{
  "norm_place": "peri",
  "norm_eps": 1e-05,
  "bias": "none",
  "dataset": "wikipedia_en"
}
Each number is 128 + 24 x the weight over its row's rms, rounded and kept within 0 to 255. Layers, rows and columns count from 0. Numbers have three digits each. The size before them is the row's rms in percent of the matrix's.

# layer 5 attention query, 256x224, rms 0.0803, rows 187-191, columns 112-223
113:098131103114094154135150095137144135151090128179143158107151172153153162086139136120128132125121112133138118113156094121099111116111081104178156137133130143103111065112135114116141125132119140131161113133119134156147125139151078124135145167144147105117151148153114091138101144109143098128126118119121124136117148116081137118129097118119
127:113136160160120124112111133135137179140101145140143134118142127140122106129146127160139140125116133141142143147091132130119127088116142084105129118099117127110124122063138100139160153120114149121102110141146139144147105147118035135152153141123113118154184121153144071145163116078131145123087122142132127172149098140066127126102102124121
116:139125162126141136120135148155180175140124157120196136131123132125095099137145122111129117131088092151154120134104078116127150102137109080123125148100131127121128140134127093115144119112082130126119145142161162138181088077137136121112076160129144093131172119137132105142130117075154134089135121124093134127115127130127087122127129111173
106:115141077124104129104162121084106101102123172136139143151101140083139124151130131110127095128142120099159095163134102111111146116091070127157146137128113158141134115153085138128143125126120123115086106114121135173084167127136136097126133142141144140126113135130116119144097126129128096144130137109119092103103170133133123162158124118129
124:193149167128132132092137166138104114162163156158134102130113091129120128161126102126134155154044105139126149165130152126141149109111111117103157113108120100149152127164142136117127110112125145168109151112111154165140057127133154130141137154121145163131152128144151090146118121131138136103158095099132130118143137147100123115148172110108
# layer 5 attention key, 256x224, rms 0.0652, rows 187-191, columns 112-223
099:131155139142141103109140127142092126118172131102120137116133087129130125174118114166000102144171140124111139122122142157148109151130142114093113119121142131115152185120121125133143129123138126146105090129120114094108136143101128140112155107111107096141132141112157163147130152124088148130130130140132116120148100136147128093137158156156
120:146119104117143145168145137164126111135116140107100121120109114139130147127126126101197123141139122109139114139180136128114158162133157101140136125117112137157130119158137146134136137136127103128146148139118137125107140137114181113084103104126120111064070255099103147129158140121132127121143125102141141092117115152134145123155140110154
120:139125083159122093144123112144095124116126114121089162107124107128156118157084131129255149156126172133115117157151152141146138181148148124149140137162115134135121114127117152125092152125172108102149139114121113117104141114136117129151180121099148132083112182123156138098128147163133144130095111092130147146106133129121156175146126128096
102:130127145132136138114099121095153139164162100127138164079147134155096153143109108148000109124091126152131142092115135141140125149123138139122132109141160123127103147114146117102092125106129120120150131159154114107163127166139158150156145139120155110157175113113186147133140122143103099168117121142110160137133134134177166103124133171130
123:115104116145124095144153068124136140110102070068124124098140128082170147112132154094222138136167124108170139124116105117138115169152100116156104143127137136120091126142147097170106118128154116111117130142138130094117136110135127120087114133125137123149144222097117176144126158111130147139110129127099120157097162121130142148139123117160
# layer 5 attention value, 256x224, rms 0.0735, rows 128-185, columns 112-223
096:084148110129158136136121108129078109111150110149127124124145125123139141133105095136127081108158153127108113113157164144137132153105154133146108107160147103157126122117171147122087131084102149122158067156154120114111137168165113171118143155121105114141131120129156121169127145146124140061147161141098087118124120123127172116089161128137
094:143094100167106117142130103133111146139125136160115108122115140122106093132114119129129084112138115076119092141092134146119142073075096159137140112118170141152152123108091151091106134156119093092092124116161129157117159114092124106100118130169082149111122131122119107086118097142110115168135151124106145122146107081098143156108119160135
099:137113131109097148148144124134115113126108136112092136139105157124096128137152128115128136127099129109119074119107140158123099156111134097168136118107110126101145119122153116119129104114183113112149117141119119150130120152106130127119108123098199121163109131101124143125130117146177112144137141146135091103113079155114127163173180131120
094:154106144151105166167109164135090114129171128098135128126106125122110086123120139121128076106156129143108164130165119125145140123107149121145112117105135157112163109127141109122077139129139148108127142091109164165154117099123131080119112130104129145092128133126137118091147117107140135124164147142111101086092129162141114136129139123146
097:150110121109121125111103126130136155120140094094096105144112160138100146149114160087127156148079068126129110107125135080106137147151095077144148157175118109129109124141100105123099120168151149152146123080135136110132134076111113128086152125131129152073129125099124140126135121112163138098141164095103131104139129123141131126108121119103
096:138108127126117165123141064135125142139129140150167181107125116127120112149135120123127125144079138154139161137119117132117146160139079185135105168152138150133159146127159115137132122140096142117124156150137119152143132132095130129116158108117145082100104128137121164123128160167108139122111143095138127131148144076132143066150164130099
097:105118135173157097140095107115137123150097165161100111078161147088150132120120109166129079101170100093112112128087115125137085098134162148141165127110141139165129096130128134091082141156092144146163150114161127089107152123110111150127110127123096122126100129106080130084106101119126146150094055148114121056112131093116147124102096151128
096:152061156127108136111108140067133094093153105129133106175108135160144096166165145107129119121066117143121147143163108131156171113173125122106085149161111135182127101135128149083133153106112147134097133128130166138163125072134129129126128136160117126118147131162161123127138144142134103156136150115110130161119117085153127154145116143113
093:094097097138089181128164129139091155155139123143161169174122127144099143133142117090129111093115135110127128154201173130149159124115108130180143125120120142126118142151149149099114141084119097086120121119122137161095114110170110152150113131170168150121088126125156145126125138129123132133096186140105105098109122151136096136094137134128
100:166092137151136128209146091083124125138130162168111137121126133143166126150129125135129106134159131125170127138152107140146148132142082111143098117103169094117130135156118148147146095149131127139106133117115117142118146153164108101135105098150183118129091130147102155114129120157128117133101134149114103132153141092142102117124155166094
097:129139119125101097134097142147132131132142140127115104073119126140140131171127139140129142147131115149127120119142120109117129178107173144125169127167134114175109133091151134116115138081129168146159093117144139103155138093133128192134131162065161105087099131124104111131174136140135139116093129120122146045113117127126161069073164140097
105:151097115156112109121110125087139117144152149158153092123136134164114097143146110134128166090107088119113149103161120136119179107141153130106144133133162127178089115096104090097143137089109103131137139063117165165135142064140136092136126149131158135104123132144123083092132125148117114135090135123091148103126117121130136096128088149119
092:142169131198121152105104147102109124081136144147161144182152085134138099112180158134128107116127141111135155149137088104172103099126114116164125116092128098191122107124134152122107116087080139144104156131101137100173119101128151134141086148121124123122148130132109096126135103109108151124151129108103131141144095112120132142125072138072
099:139120140096125128148113130125124115103154159102127135157116110097174122171073137122129165111076114137096138150123135078144105092158120149097117149100112139157137133110127120119138170168181116122156124117101144093165133108109138109094138107100147124140155131145156097086127121145157132103080125099140100117092140105129128124144141097104
087:155136122118167112136131160089136118136111113140142124122136131124134148145127134095128093177128128149127127121123095145117073117157175108139087135117134167165145123150133140125104149187128136106141169108105153135156158106128138164105090146182102105095122126118090089160087093115144121183092104082117125114107136116171119158088098143118
094:145128126144087118129152136096101114129128120128128148199134148159145148141166142124128166109108126144160109106129111115138111128140130110105132122133150101159127125125113146153153130096174115171103114096097129144134133087159127169103147143096184155123133124141155145173149119095103133129141103139123096179161117127127131141135205104097
097:084126126133144131087123148150137142125070129140108149122134093125117145101120125137129178158097136122124101105126188117125146143125142125140110121124114119122110128153114168101095136144092140127153157181140074144104129163114126172131133109118106113139074125130128154173155080126155109153154143139120146104110120106138116120141155140117
094:151114152161150114133121146078175112140113126148142108123172116100103092161136117132128113120135101116119110154135143138163100090161139092129136121099139119150136158093159128137134176090117150114111146128106176115154142078149144108156121137130138107167087123163099119133132156111120124133115090128124156135137114139142136091118148146090
092:127107157156118127140115136106110148147138078089160158121117119165120175135148093131127128099145139144149157079137088132124073135153144097153141135147154091158135111122131091106123143092068128112107128113092167165152145080153130150154154127113175092111116128158146099120110176099133106108109091112126156124167114134150111092130121154106
092:149144112095191104084130113158154092158109146129130128092128133081088110110120129097128139174090144165107097164151099138115112114130130150128157098125112183140166152117108130118140162106143176133190154136127115107142134157079126105145115109137086108177137130126117166188124147122145109152138145132164140119111132124146130160085108109115
105:146141153156157091148132137100109110127173111131151128076125106143104102132119151174127130148155138132121117170128112122131116157135168112124075122138159106168123178172151129155113099110087148123109111107140119182135140139129124138117154125104204112127166120116114117150117146104106170138125063162117127136139109160105112099183146127137
092:167147144097116122128176146107146142197148110138129124154162140124111146144149130111127103089135132109129098124139105150157129096138161165130113108108166147115136134088097118106139100074082152134106123124136158169091127110105120098110124117140149132115044130119110121121148133134161116131120138118161132065152144161148118097128143150106
098:140132135125087114157110132133154126106138133138119127133079155113141157115135146102129133138113081152187090124162083107120155126132124152124124147118144145142132127134073120137165083136122113116144099107101126137100146098115129145173144113081149150089108130130113103109155178154155113115130088138132148112128140109108110052132137131109
099:111148125158159089085145133105130140111117141148170144129154152146128151077115105117128148088150137133111163100094076153118074095161191177114107130128132159134118117122140065125137119084090118137162129088136172115119110101087123139130092140151103089088106130148088094135127134122163172119137152107129129171148139132140139110125038137122
085:113110097158132121128131106148124157117142127127155115101136161136119146118092128122128106069119116116127113149167075121096170093140146098124097128104118134173128106120107098088140115085104087126129083123174123109130115102152105101115145113181098136098086124129150096153124146096103150166126156163110128137109131112076140110106070143151
094:137126143157120101173156111129119138116126160191104174133146153157141141124196158112128164122138118114160111134101133137144105130123125136180128123119152135078122138135141110146143156138113095122126139155150128123136138166138128129126133125152140163170116128137190179120100101119119105181133114163137136136126110141151110186168155158139
088:117150136129181144129113137106138143114150138121184151129115115108101122120109148116127163153109114156128169183117127103131097115134089101172119142134127143094093086142134119137106156101130135106109120093157144122173096117099126145167144100162120138119138123109142108106095118060160117135139162101113127102134141128114132136135126112120
100:117127134125117132096135157138131112173132165107102104098134114152141130118095127167128149096148118120096126115106126135105116104142147111103144130153110118141147165122177124092088096093160140140119094148132079109135094090150111113152131145052147157127093132105084126131131153129145127129128090138147099131136154145139134084106121132168
103:112115123118149096155114102110128085134112133143107120063120127084163128159079078135127117170148130121104110131113165158120117171103117176118088123152126157103124143130131089157122146141139173129156139115160102087141134109130101162113140127103158099092122124153140173139135133186157120123108132149082132126143131139103158104132112149136
095:147086122150107131135129132124159157184114163130104129160126147128156120160140135120129138115103147135115087121103110067169159083132134160146110130127151152121141152168077144096115111153146116134101139160107129147152129135100166147103101136154135165183140129095187106090127125204127127137124089101098088111145086141127100142169104158129
097:077155104114154120142152154141127116175114116139130121161147108118105156138124088153129091124191149185126158115163128142137078123109112123119116145128158119124112136147128128131108084060101153151166127143151094098132124131158126103148135115105142123118108123099100106095136153146180102024101149118159108118136123095142159126100148111154
096:090142160101101120128103126147134148109144183139151133115090131133131127127108080093127185131087122137086163138135154134117134169145100140137085140106097114111108137138126140161134130171075134124149090133154107119164119111125120156094105125142184115139150131154112137136129099105171126112063135144121131132090143137133114111107136124075
102:139107107131168107142140127114120071124122130118102107145126172121148139145095136132127066121146103133108103122125116128125103107138128121132133105138097152156165106164122171120114108120102127120130079137089130118115130121153092139162099097119106140127134132140168099165110170142118108144173131122136083185111155119103110139136136140146
106:133167145150150161108131147152135149126119121101121142173113093125148129121161145130129099132158119107154156125098093132139146080142095099138149112107105101104159146151110119148117114114091114116083153148091113125156125107130145097152085124161130167137146131168132113135096136104122094098199153139175106185146128141176102205138097127133
096:129137121140076119087111133142139129116115110143099168098144116172139129111187164110127135088121156127173124146130116127114168168102092142131132147131142139147129158140098135124153112128088106143085136134162095118106131123134128129126150141105153180128102123147136180143134134181127114155152114093132129122128140073125121135131110151135
092:128133179153156171135149152100105126179111132114121177167155124150129168146117140124128100078162127122147122140071077154153098096116166106156093126120119146125138114147153115132115126088127102119097128181118117167153120160171100154142139128151178135138114128109185121121125109127121102163140094109135079147157116093145111121150159154099
102:140087123157113146181107114107114131156107111141091124148148117091140126135144119139129112135146116078129086116175119151138113141105145142155133116125141106132105053126123143113125128120121129142187173141169132145109148142160128184118135132168115084162117127077168146117136135116125099135130153139092116061149109143112148118131154141118
112:132106135104147130121134137107144122173097160111132113083121073138109095115131100156129126133120128099110119138116196145121167149136128128119107121132141127078141134166119124122112132156137135087144162147151122177129112123120120095156108124137132136135093130128080146099114091125142094183108114134118152134098125181121104136142132159115
101:100141140138142089093106115095134114135120133098134116108172093126162137137112143145128110135167129143091151132076128110158092144134140154131090131164135102129139141167133142144092173082095162148141108140160098102147113096147105144099120147110094133145123123116104139136127152122138163086100129120121134157100124152137141110120095164142
095:125125130146116144150079112126114170158144130110113139116135152106146127126170156136128112114127123124119148145151138127177084084100145085145107146112126124139127099134096169119120191127109115131133133125168159132131161139154132142130144109139154147158120123081191131137125131070146129103107129144057117070137143118123119132094115124172
095:137193149133151131143095152116157125100131188144190136102102102171104140138134176155127142139124117147130146108074160111097083140136118172131129133112124139126115144161164153121111122181095169140140106148119121109160102125067143122125118107122105096110139139100113141161118110116132162140144070165125109093131144119096110063120122121114
092:130105126066136118123152125083115135091152147138154117149113141134128175101134133110129152052103099090131149128134111100111124097135126129132172114115144150138142135131148163110158105124140097134127121142107091115100094138120147129120140124161082156152115127121132108140106153117137083164170158115174073185119131095125135145144127121116
101:125134133132118112133163111154148125153129113139129103132104144165082138146143095148129123093118144111159159097119121129070101136132118112127166138122177129153175140115121142142158157106107173136074136158077162145134116112106139129104138115103097124148135122179117124141119151119091172136146125093123162136163122102138160105137122135115
094:132157122132093148116123142143074092108129122114144144089139131184099133095120109132128137148142164155120134118108161144099168145107167148146131099155140138158072132139141118123095133141105168174108091151148158166142107114145104096108159124098160127103088129139129156134161121127112157170144144170085125094119128147106135133103097119143
098:118114120101129136153143107089134125069154134109097091123098128082130122116091138123128119154110082092136078139135107095124130156122105133140162112105115100163111119142122138122117086129113118125156167120146091090098118135106139127168098127118077120121096132160065109120105130122150073102159147089152111155110133142109114163108140134106
099:128174119125115150118131130135115144138101143166140144162099117126081129138134129109128133119107148176145156175181116124111149142079098124099163139119136137134181158169060193188142132109102163119123099134118143134095111142102128156143151119119128173116112122141147142155136136117133133120139131155114129124133114130153143108126115101137
089:087102138130140118098120082099119132183122142138062089106154097102117085140123100181128112137178113110079135133137164146155114090122119082099135130134142139134183135114137167110106124107105107113152131089120133105102118106160114121135095123123056140142106128153126121149136145148099149077118097117101135129108174156130134096099117171130
095:134132151118142136115098109117136153069126123132123102116080122142111124071155130131128089097127139130107141121099085126120139068105099109154132127124126172135178134131130128109126103163146085131083177121135098109165118142108133143134128088132091169133166129157119096090099159129112129121203094140146148143152124112141124160165058150175
100:089135116125146136135134088108158119127096155093129114136106121135124105137095127139129154176149154069149150194099163149116151115169105107117121151106131144131159155156143114129101141161142113085090121098117146098144125115134103142107095108107081114075101129146107184109141133119103177131128113080152161149079148130125150162109147147139
099:115100121127120085179146144131090140123124149115129083097110183132134177132096090128129135099117119170122092085090113143118139129124162133145137118126154134131158116138170107094121088188155102109130120124123136149148139137117102140137118125097133097105110134168111086081130125150104151096093104145153141148072138150111162155109149160144
093:101136129126162113089114125130125099100140134129140116110153119112142134122134089144127112127152145156136141148123126155123080122156149130170134140114116140120167113121205103134139127132106129094124139114113151082152109152144140155149096135102065084151114125164088133112118145116125161085148091106138136137131144137147161130081112121142
108:113100121126132133132101125133074160132146125117116113130120067147140120132096128151127163145171140139123149143156121128144204120123158083103090121151114149139130128154169075105098096144167101125173129097130108153112169155163128109118126124134164130121158131094167111075132138088114138063130123116124086135105167129129131126114166125152
100:146089102124089157115161134122128146189141125161127183129162082143120134170145137105128159137113138111132144127179169132093159155123107147148158138125150097119100164060145098132136151112144115142154138097146131129131119127139147122145134171122150116127099128130122163139115121177101123122090173104077140092119116169077145111119189122090
106:129135128140125144112122155143142159158126152156138164135091082144098138143172095125129148120116136112139108160188151126101130129121173135101151113106113098122121140110090142122147153124096105089141172100088150152099135121105134114165100146124148163102097134135135113094143095122095115167117106122108124082139135174178108088126118112123
100:091148116177156141114131160121145149131114149124156143103111122152173189103115137137129142093128130110132132093071140102117112130124141168156109139149128128128066121114147124120107122171107061143100092147121110117158118115106133164123119105127114096130148132106127125130105093110112133162126107136114111145091104143077118133187135118128
102:127112132122099131137119125156154143128099149128100128099159157106119120145120144135129083084149129088135120163106111160138127123104117117118141152075121158113144143133113136129110167072127125137118135141169114081137095141147106113091107115122136163111105124110144167121160141151125161121157143133110149087115113142132135107110102131136
091:161109149160124133158108132128119125163142134110116154104140125119123101134146157153127140111118165106119125112103146127202126073147159123130074128143155112128095151090169134107133120135147093130107161151113139144163156128126147110113114119097180125171143133096127138120113126127085160151090109167072099112136126129098120106174152125129
103:119115126112096142131144109131102113118119101090109084150105137171147114140113122135128151149136102107129135089100176112061171185109093113156163135136144113138092106143126176124119119166125121165091113126129131141142086125158117121064126135085152105099166124139147139137124121150105097109136152124157135089128128172090140118117164125143
# layer 5 attention output (transposed), 256x224, rms 0.0624, rows 128-184, columns 112-223
096:154148155106138144122174125136092140116124103095124091143160114176139149197110126123141133128163121110142148145107159169114085143108132148153118081118170139145100152149156148119103109127121123158152108105090082131126167143097095136141112120122131108134111115131101170139135129117133162149165159153118112140056157156092102156113131117101
098:156146151113135131100101122165117118122108114123133123159118136091134130133122123114120106110136137119137097172123119128130164162121140079126163120134097099125125068146088140180112148126111142092107190145175110114171123136131120138099161112106151134120120164122131121143100110097110133190134102107134123103143114172115123117082155119126
100:158113111136094116104116107151130145122129110127142128145132100154128111155140106118141105102114100161115126158078138141152114133091114164162114149147078142120121104150142075121121159156155133122105160130092127113122129094186165116129126124062127106141095125137145140152139123098130127146103107145122132125143084149174157151146114134159
086:152087135090094112122122114128124138152145120153163126136090140144124126134139143131136159112139089161113139148131139171137077140110121134093120123157062140115157095121134111109120131117149139113127158125142141109154124163125114140152135144110126102129153162129110125150087142114132184138171154149107149105134102121121171168163115122138
102:109095111120129149138105107146124189143137142167104149156075131096115100129138130134111171105112113135106131158144117157072109140104149103099114142132124107146128143119102097103162098136145147109121150113127127138137143160134153144093137076143116116157155140121129156126101132122116153114113181149136147078166095133183137136156129098140
095:149111110177116172110149117134124138174095154116142141129097115101134097094125127115163125134172086146171135158105083174123062135158125147106093124136132107154143125115100124088147118105142134131124117131105084134157146111116113129130119116114129103097124127147078106160094102147113134080128147138111083141106120105081116155119091097108
099:117105166081132134092123131119121122149179083139083147151152143130156131096138122145124137142136178135107163158094113099090155161121183088140122136080112140085147135136105128157090162137117132091119158149150131106156102124135083168143176147101146131142093156123133126129129126118122166167163149108110116129147121131110132154133122141116
102:131121129132136151133133092128117146145125197123081112136087134079120118109136138074143103106146134166144136110126087128110065157116137138148128123111206120118133114083151104125139104164112127161125105152108130114123108156141153136148104096118151169166155113153141095155112131089135113133126135165129096089181151101116154116161131130097
100:122104130141130154136160104142100163157108131124158146173126101124141112131120151087118109129129120097139137157107157142144164125102103112138156127181039118143130133120129137132107108130140098144106167097119108145133136165139136157107127165087157101117137155115126156115140110130098114150167111172108110097142106138118133125120137137127
099:136125076115102151110120185138101138115119107183113096108162125164131065138087128110157114142126163152163117136117140100156103138084122160118104135131126083107119116141125117163140117115111099161118122138109135130153132085146132151115111096105128106150087117147109132127107107102084122129141151150130128153162113089113163145143112158114
091:121134136106128188123153119117120159144163087145144152149107106144126138143094107158137153142123146099095152118110114132085059130126167137079136128162123165135125189141134109110135090137114112080128087097139142145121129169151145139107190126081171091125093167129129164123113129124127161122146130111137157131062168125121130130099141097089
106:111125124106166146089135171140109073145091129143085142157133146076121156159130132106123153144123127107136123124138067097176148136131121085100146152146138167101102118109110113158191112139109109126125122102143118128146106190122114125147178101123135144133159130115134127115087159136094129142117109121161153122139114117105141079115141157096
094:151140140103145090122139052154131154162142155147104166166127135161151144133154150103090066141132143135142142122147102097138142148130074085132143135116179134085120117100128141133136143139071110122102104125123129119137075116122129103153156122079100135098104105121158060149138177120127162167127132115097100151110087127106128093135127111121
093:095059123151094117118168132146126149142117160161149135132102124090168110126133179125139130127101137167116116121097120101130113102118157148094103160121107130132133128105127116111138122129167164095129120154114133119151116129124147124122126087149135119139174130151107110185082148153154158114133171132163112105121115087122120151161130114146
090:140106114100127155154135146107126155146140150143118129160107134106106106124102140127138143107105134141074141148154133127113156151109155148119105116105098136119151140084140133137147127139141123131112118117099175120148106119156139109109131086160112128184118148121115137139088146146123129168136132149110157125179115141159141174123136135110
094:144156147152122149119135106137073139166114151158111097109108106147106115135090142093080076129103128095171096098149109147138135110175099158140124101165152144152092159168139124110134107144130126133153098164143108131100145139125147154114109135143138144144164114167146119155125159099118133126092098137128128186149113128111131077129166116156
095:139148086168137115127125091089162143107144136093175160124078112109136123158149075113127150076150115120110140161128157144065125154116179108155111141120063088153109121150128134122113154157156128088138147092129097162122116097132131141118100141087192141121092160136149154105137076144107106157153132169111116126110137147197125118108098093110
097:110127134064149140115120133135166127150150120157113128131141131100143150142107109109131098155097122128161114110119086157135135096099132125149157134117171143122116146125174086131204153151104090142126094142145165126137116161118122109162125142135101120146110119173146108136118145100127137169119115115126149130146165098128151137137150153107
095:109102157105137143074151127154113122150079115149132184105131107150091130110143127113119160146147098083125127061136103156141149117143116125121162118120123151105113176121149106126187081177096100183138084118127140126129146178133102105148139153147108153180118113128125135140142144145109106084154134170186103192137105117117122140127095130104
091:149134111128142116186121135078152145134170161075132112131122113080132117131139108136157134146151146121105101183109120113107121110141147116104134136099121112153166132119153125078130176124156160083140143133090128133135081079175165108160105136167116140095124097151124125132088115100141111129130123117112144104121149154150147145108137149136
103:129167117112118127132101178092103081099135129134129140123153133142111119161092138148128101116150101106160110122147087154107120144143122156108139083128208094141103124137159139125122121139086140170151089124122104100111169133094106117150132144119113124157145119117146115121124172161134125116111079134131099173179137148100105131131157130126
099:118152105098118164108127126142142108161141098179124100123152150100116135122128109086113110139103080120158119115118132186161143095097134147133156139155045132141118122139165105161126134119125100123077135154125106130112095147153146124133141181129122120141116178113097132144103098131136162111159091149142110130150138123162155160076104144123
093:118129110130130150092080126130175173133110122172094156143079129156125129108078117135145124134143126118097083099149080161126104111121132125099143166132096118156139193132081109136139110138118145145131123156114143133107145137133157134105115146107178093133145139141104128145076119125127128087111097140164118138130109106121139131157144100135
096:111122156159135124100137124165119075171084151122137157145170109125114152108141142112108169118125081155119105126160087154157109124137119094157158121149172161124108133079151120158126177105117142132147099104111110114116065151139083106121151119135107114121146108131100117117113114151159154124109111129142114142106103171116141120108111131117
074:133165165141132129129107124131094111123127152105089120102132113074113129136112139149138159149132152095104138135117131112143129136161096088101122114139221116096105123114151163162142171129105133157143118102123138122149125152130105121134148103115143149140125096125133108091153120114063117145100083131117144117134115165098107077115132137127
089:156140119139122109101123180129086115136135129143123153126097117157113118098130131118135103144111167121155132122123154097161178149135119171161130101110129150089150099115136118158143149144120115130133144142155154126166155042136111136121098153095064167121124106126180141097128089132089099164145117092110127145135114139156161107199102143175
095:129098115146151137147117092102140154158122177118189186122143114104147075168111130141118112123126092125094141179139131169074168149122105102118112087140122112141127061097124135108144139134089145150147120121120160108145145108136141116157128158097120097135145106123123120133116140135160121130089118161108114090140136174119109124153101110158
105:079133130134149161150130123151104113093172109155151172102149127117114119161127110149148130103109102128084130131101138191150121093138153131149104161134112123156103163132106094144122124120145117100124144069146118100124113171136118117160156121074202117167112148099121125084157128129133122109100116177117152149140149153138126151138180147085
106:123124110154128144100137168092159087129108148114114134090138131169159071187112096167145168093087152133146121151108146156127109147092184187143138108138160160109093101158136121131118128115138133136170144114113120088154148137106104118118150097115135130120069105130081175119134106113144093133141145135115115116122147105136133121137089097097
085:136134163105142126122100139107137139126136087171126149144147145100129141131092139091139115112153129118154105086134122147166109140147128166142123117101164102120104106142161126174119115181179166120102111134102164118124115102114102133157131090159137156176156133126167143124124158119143168133103140128114132103152090130087103155129147118115
099:134138087135134121145149137135121104126148103127102124140178177139118118165123111122113162131132141177120135099131124152108139134114132134173122145122125129127101142168115117133118119126096099121149126113107084131099102141151113085162149134122128098136137125106118153102169145145147111076132162153100096121107118139110112159105118155118
102:125122135143147135106178125136188142133098167137137163146100122155164086186107156123118117136081105116116174145099132131149119127135100121098125126137137129130187135133101119097141136118131134093148126089135111128163112116147109130091145121103159089106140074125100155151099113163096124078101142144137132138110122092135143141159097092091
101:152128140150150114122139099101120139131108130118140092090137107183123108157118128142142087114172097157145110120147170141137155127135120082148117135118095122167111146129112143132130132176118179137125154134143119115104113168109107127140112120136118138179141134125114141140141089074144088134140121158133145139112135121100138130121189166150
110:105127184113172084143121084147137170132108144113149123122135103163131157117194158117105084133122089126113120077136104146179141106138066090176129166107098103144160126127084138132126126122133107105083143163147124135138091100134122125129133124150134152103146115123131090109161128100158120137161126134152153171108100122139141096156118110168
106:149164106135121129153110118129129120098112149140118134117086076127136151065119146124126099129109159101137116106108111124147089118152120116126116173145146100113140140111096122149108108123094103090140178109155125121152147102161107139138120147087161179133096129163150094123130094143102101141133111101151131136103100177124165117165113112096
091:128103151139140132100150069139091116141131122176156178124152096177141117131103113119131101110138091097147126093134141171114175113115104148165101085108076134106107112178157108151109103154142139138125122151083157103107155087127120149173127145115109145211159148119129139123141138128111108123124138111130155158134143123145126119133095135148
105:163077096085116155084164110077118157143163052109094121141160130160141094113127117128137129130186177090135167157114166109101134170113158142146140072123091172087074103145123146151166132149127130144144117123110163128145147081134188168102132128144127114123096131129131161139134134113127130159151148141092140103172158122144111152107112129122
118:102132098097112099131109180065164077119135086112160120140162193131178106126104106114122122150108116117105167123166163123096187155117137168108135117165130119132137092145159139146106159138107114116139146104142146135160091139131107138151153135116107153116090118099158114097142090140101090172113141138130135131157133096140145136141100118120
108:129136132084120086113176105101124125149144140109124140090171135176138108127122151145123146120157142132109170109150147128079154123128145166123120062133229133122119147169164112113122114122102156111159118113147107136126121151097083092120164122177097130133105134135120161111152132140154152097126182132098120128090150099123128150162126112134
095:187088136088121143096132139156087170178110118163121153139167121162136117134119174137110125125132150077102155166117137105114140130127162116138152107103143096094145102137141102116110104108113117136149178157153171111167128142140125172143134149159140129182147101121152171164148121117104145099176143155115122094164166147125112154114150093139
092:113130134139171139145132098156177160146163115149153187131105100144168119118137154172161121111145079161109134161113119148108088139135099114081108180121113123152153111112140133103106151166113102071113127123142116125142113131143124119137124168087130080127123134119152101125085150139098158107114089108104143128127140101097092130143132142110
096:107104139122149122177115095093118161137126107103144117114104062111130111121112160115131097154143099128129107138101182126142142087142101134100077127129099134148109132145147107124165173114112145114125133107134102149136108101123144135117113091154126129106156138135140112117130124135141085120068119103136117108158084122177143126194158157134
096:141141181093142146136105111152119114141118114139122118082114095103089171111133146123106113106126111098181089138101108145119125133166119115117148137071167101119140162144154101092131107142112102120109093142102115144127109184106093113135107162088123138118146136161143102115127118093113138138128117101135115138144142110109100142115153163133
104:087150123147134132138122129122097088085132154118144135100099128124110113112136098142153159117121142148146146130124116100180124146091154146101115109154161105116136104096189136131084143137102133119130153092147147115157126152122113125157125142061110118104112117113155103092108110140090115159147130127142130133118117140110124122075126187100
093:119096130097139112152115120099145193115146123095106097151091135140131117104150132164114110136123139178090108151111144128119136131090133087139137175127059144183102135130080147160124157126083145099089135126129128178114143106135132117111143112105147095090103133127110131131092128112165130145122122122140121141129089101125145136137109130168
104:124168142164149144142100107115097141118100133134138109094129103163155089133091121118130134102126097091135105130110153171110138114121145109098102160168116108184118136185150131094090093132120114120164170164099112141116108138146118140125095181125145133080124097137123151142086111101119095118110101125109138105152152134107080133118149138123
095:135102166084150105094163137126120108141153099117108091104159151151134133154134130106128121141130130138123150147123122140095150116141155094157146106124122112117118120190123135104128105103115111124137126116168129113138106205087103163160177122170134162109102151137130174158170106110144142120174167152107134138109224092125095125111155136091
100:124119182124151086120092103145089140095105140127148133084147141142123128126166145130125105087129120154097072156133091140127185116148130102139127172121129144111126096157096104112108161111117149124111148118136130073152145082134114108152129099139119196128126124115125099138109161081153093086152110101125108098132107144136132144149116117117
113:123145125155118144139086137121154136104162181125130097162099156099111090096122124158135141130101136134133143153111112121103152126107131136148107131084103097150170108140074145117079142093127120119083127124101104105138137131124115130104127144113083148116074155146143121133130066082124145172095139145122152116113157128140135091154124150127
103:125107170134106104081153174169106116150101116134122127125099197139092148141140118112124168127105123147115113140143106120159147154111145129129111134138088151143139161173115119128121151124140162151076085139130124119118143116137081108105169083110149124173115152161109153123096114111098121095124146122135137162131102109120143125102091129111
097:152112171115126127119156126187156130144134151115133125125131119147126147162150131127134110129112105145164130148100079142115122132090106126126131112101132154113150158133125106074148152119121110147124107108094147107152130114137120101153127113134088113120090117158099122141113136084176110108132141148114098135091145129123126163147081112095
108:118082109136139138115136182146066127087146121146125090151141167127125149132122133133166154121134110119096147128133119126139149118137139124122089115143102108119130115136086140124109096095157147171123120125117104110117175117128170137143142116165127147135167130083101144144142182158119149090132169168135174153140133151146126122104101130113
106:125098102144129143134170142138124098145128118116153139146116126103131158092122119108120131168113144119166152124093133105126096129108106159134172113159132148088124160107180159118155116116143072113137079084128114165134146141104176167087154132113132115072120124119132145139132129134120149142141135128120124125105127115106153097117105137105
100:086117114141142128097110141129143110138125104142166136137130133133147159096138160108110116121131117075130145114112141132109173110142154103081157162179022135135124133128174136132115110122134071127119140115141158157133080163133146156091143195109140141075135158113132128126108125170097109139153112150138142121134134129136135138098140108121
109:112136170141097084129131094105150108153086147092163180144105135150135158099126153151127125112125133132149166128147146092113130151137077122116138120153089163129128151123141140164147173122127147093120074105171111136139153114097088116115147138115117104140131133113152124122126116144142132140132115107121111162097060126101100096165097130129
114:140145151119091131125105103123094131121148108118130130146134112142171135132099118159122111124100149106116133140074113148117103110139118131134158163145179125067140090163132127118071157101146137067149170119121133074167123133163120143122140156095143115115114140167140140121158099108109157126136128129111128060106191124144136071138131096136
096:133126122104119151107110170133104132144141117165129139100136134104130145109092158104161064130132146127157146146139101117146103111150135177150116109133151120082099095072147121140136150113141127123149089128134161086121137133148134140135125122123155089190154108120152108152157153156126170142130112146107102168150117137120139139118149135122